config = dict(
    n_layer=10,
    d_model=64,
    n_head=2,
    n_kv_head=2,
    head_dim=64,
    d_mlp=256,
    vocab_size=6354,
    activation='squared_relu',
    norm='rmsnorm',
    norm_place='pre',
    norm_eps=1e-06,
    positions='rope',
    rope_base=1020.0,
    rope_fraction=0.5,
    qk_norm=True,
    attn_scale=0.127,
    bias='none',
    tie_embeddings=False,
    parallel_block=False,
    extras=['some layers without positions', 'some layers without attention', 'local attention windows', 'paired heads', 'value residuals', 'hashed n-gram embeddings', 'a smear gate', 'an embedding shortcut', 'learned residual scales', 'skips across layers', 'capped logits'],
    init='normal',
    init_std_qkv=0.0693,
    init_std_o=0.0,
    init_std_up=0.0693,
    init_std_down=0.0,
    optimizer='muon',
    lr=0.00313,
    beta1=0.95,
    weight_decay=0.034,
    lr_head=0.00498,
    grad_clip=0.5,
    warmup_steps=134,
    schedule='wsd',
    decay_fraction=0.655,
    decay_shape='linear',
    final_lr_fraction=0.05,
    batch_tokens=[8192, 16384, 24576],
    seq_len=512,
    doc_mask=True,
    train_tokens=150200000,
    steps=10320,
    dataset='wikipedia_en',
)
Each number is 128 + 24 x the weight over its row's rms, rounded and kept within 0 to 255. Layers, rows and columns count from 0. The size above them is the row's rms in percent of the matrix's.

# layer 3 attention output, 64x128, rms 0.277, rows 0-10, columns 0-127
size [ 86  95 102  96  96 115 103  93  95  99  95]
[[ 75 150 122 110 124 131 132 148 128 119 163 103 163 108 163 139 115 171 151 153  86 133 153 135 136 144 136 114 125 143 125 130 126 130  94 131 134 164 164 108 150 113 166  74 108 127 167 136 123 113 173 149 119 141 110  79 127 126 140 156  93 115 126  89 129 139 145 121 174  98 111 127 149 125 118  97 191 138  96 101 140 125 137 159 100 128 134  99 104 143 147 132 129 137 109 105 134 132 118 144  93 110 128 136 140 124 141 120 100  45 121 129 140 123  64 155 138 129 177 127  98 140 129 115 122 131  92  95]
 [138 143  81  84  87 132 127  93 103 123 134 184 125 106 137 114 134 136 136 131 112 148 116 115 114 119 153 101 121 139 124  91 146 120 164  71 109 113 122 113 102 167 120 140 111 122 164 149 135 120 121 135 132 108 131 175 149 106 109 128 153 140 118 160 180  78 105 131 124 140 139 109 164 121  98  87 115  84 104 140 120 151 121 131 106 119 151 156  94 125 154 131 131 117 157 128 151  91 117 151 125 112 115 158 135 123 176  96 163 188 104 140 132 140 125 125 125 112 167 151 147 148  98 146 118  84 109 183]
 [125 113 109 161  97 168 139 158 150 129 150  84 124 133 118 126 138 114 160 109  85 131 133 103 156 106 137 106 141  97 126 151 158 105 133 143 113 166 142 140 119 144 132 110 158 117 160 124 118 125 123 150 134 125 179 108 125 139 158 103 155 133  94 116 162 125  85 117 116 108  79 132 133 128 114 103 165 134 116 142  78 136 159  76 130 118  91 140 140 165 172 127 127 135  80 104 135 141 117 120 146 133 159 172 122 102 116  96 152 160 138  84  97 121  91 118 165 164 159 124 105  90 174 124  96 115 134 142]
 [104  96 110 142 138 179 114 118 110 137 136 113 130 150  95 125 141 165 128 134 127 124 146  96 131 111 151 151 143 100 136 119 135 117  91 137 141 120 130 153 176  86  99 159 122 127 131 157 105 103  94 128 125  73 186  99  95 167 135 113 108  81 158 133 138 136  81 139 105 142 179  68 109 127 122 154 104 124  98 128 115 104 140 119 113 156 121 115 120 139 112  92 178 143 111 128 157 126 157  91 121 114 117 136 151 152 123 121  87 163 131 109 132 166 131 159  87 107 140  84 130 151 121 128  95 141 142 137]
 [113 106 130 157 132 110 154 169 117 153 158 129 163 120 127 101 101 156 151 148 124 129 129 125 132 126 100 170 108  93 146  96 128 129 153 109 130  93  95 160 150 122 130 144 108 128 122 195 107 173 182 118 140 124 119  94 126 161 118 142 122 118 122 126 118 149 147 122 123 100 147 138 136 107 140 158  98 110 140 130 145 108 120 138 113 164 123 123 117 118  88  97  96 186  98  82 108 117 102 111 123  91  99 148 107 154 170 112 114  88 155  97 135 135 133 216 121  98 156 127 112 133 141 121 137 142 135 150]
 [147 130 110 128 120 109 118 122 115 130 149 164 125 125  94 152 166 110 114 123 119 157 116 138 142 109 108 170 139 123 124 141  79 140 168  97 143 127 155 139 154 140 163 149 165 144 109 102 148 129 129 133 117 163 156 154 117 114 110 116 132 150  91 181 143 188 124 115 152 122 131  95 149 148 143  98 120  96  60 119  97 113 148 139 108 157 100 114  88 216 151 115 135 151 168 136 137 138 151 156 153 120 144 129 147 128 130 142 121 100 130 126 162 141 111  98 146 104 153 188 113 130 133 123 130  96 123 122]
 [156 159 100 105 119  94 152 147 103 114  69 106 134 123  99 101 147 116 120 135 109 112 123  97 155 149 134 139 128 155 117 108 121 129 148 133 120 130 106 127  98 116 152 128 134 104 138 144  94 137 128 146 129 197 122 123 158 109 160 134 137 129 124 110 120 133 163 153  88 115 148 132 162 124 108  90 148 101 118 132  69 152 142 101 154 151 114 106 103 143 126  75 166 128 118 127 127 115 107 174 133  91  89 126  93 113 120 118 147  99  99 135 124 138 155 124 118  66 135 130 118 115 111  93 192 124 173  83]
 [114 130 152 113 131  94 107 131 139 120 137 124 116 133 156 159 139  96 107 104 160 121 133  80 111 118 104 142 147 140 144 162 129 153 158 135 103  96 125 153 112  96 136  78  91 141 134 150 144 135 149 137 144 189 123 133 122 131 110 118 116 156 119  55  73 108 127 140 105 114 132  92 161 155 143 100 148 112 122 126 121 144 154 122 142 152 103 140  95 153 160 133  85 145 124 134 140 128 121 152 119 129 146 121 159 123 110 188 143 135  97 120  93 118 127 135 182 118  93 177 148  70 158 126 125 163 131 100]
 [134 160 150 147 104 120 117 164 144 131 114  82 162 130 121 134 127 143 101 132 146 173 144 136 135  93 102 125 130  80  91 118 123 118 171 117 152 122 127 131 155 113 109 155  87 155 109 109 115 121 137 111  95 183 115 165 117 120 107 118 113 116 124 134 125 130 128 124 128 133 145 167 113 121 105 127 145 154 114 156 136 134  98 146 116 176 145 107 105 111 125  96 155 146 184 106 169 122 135 108 139 120 188 104 142 101 128  83  87 160 123 154 146 152 187 111 115 124 138  83 141 135  77 109  91 139 127  95]
 [148 152 146  86 120 146 131 126 120 136 125 127 134 122 105 127 120 128 115  98 185  94 131 114 103 131 112 128 175 130 120 163 100 141 104 109 157 149  84 103 158 126  86 104 146 121 150 142 178 138 155 142 156 108 118 174 137 160  85 112 126 111 117 107 168 127 148  96 134 105 139 153 128 115 157 160 167 138 121 136 153 162 140 113 127 106 115 138  77 130 159  94 122  66 119 116 137 112 115 132 129  99 138 133 148 143 136 126  96  75 139 143 179 156  53 137 140 100 109 109 144 119 125 102 140 139 143 119]
 [ 75 146 111  93 168 135  78  95 137 133 151 121 120 147 116 125 158 121 137 160  93 124 112 140 119 117 155 133 108 161 134 116 106 127 122 140 105 137 131 100 143 122  83 140 145 165 148 171 102 130 107  96 146  78 131 136 127 154 104 116 140 100 143 121 143  96 147 149 167 147 144 128 146  79  85 127 118  70 130 120 152 103 166 171 135 160  81 148 146 138 122 126 116 156 132  82 132 161 140 102 133 100 145 135 122 123 143 129 132 116 103 149 133  97 150  99 157 157 174  93 109 142 158 146 130 100 155 159]]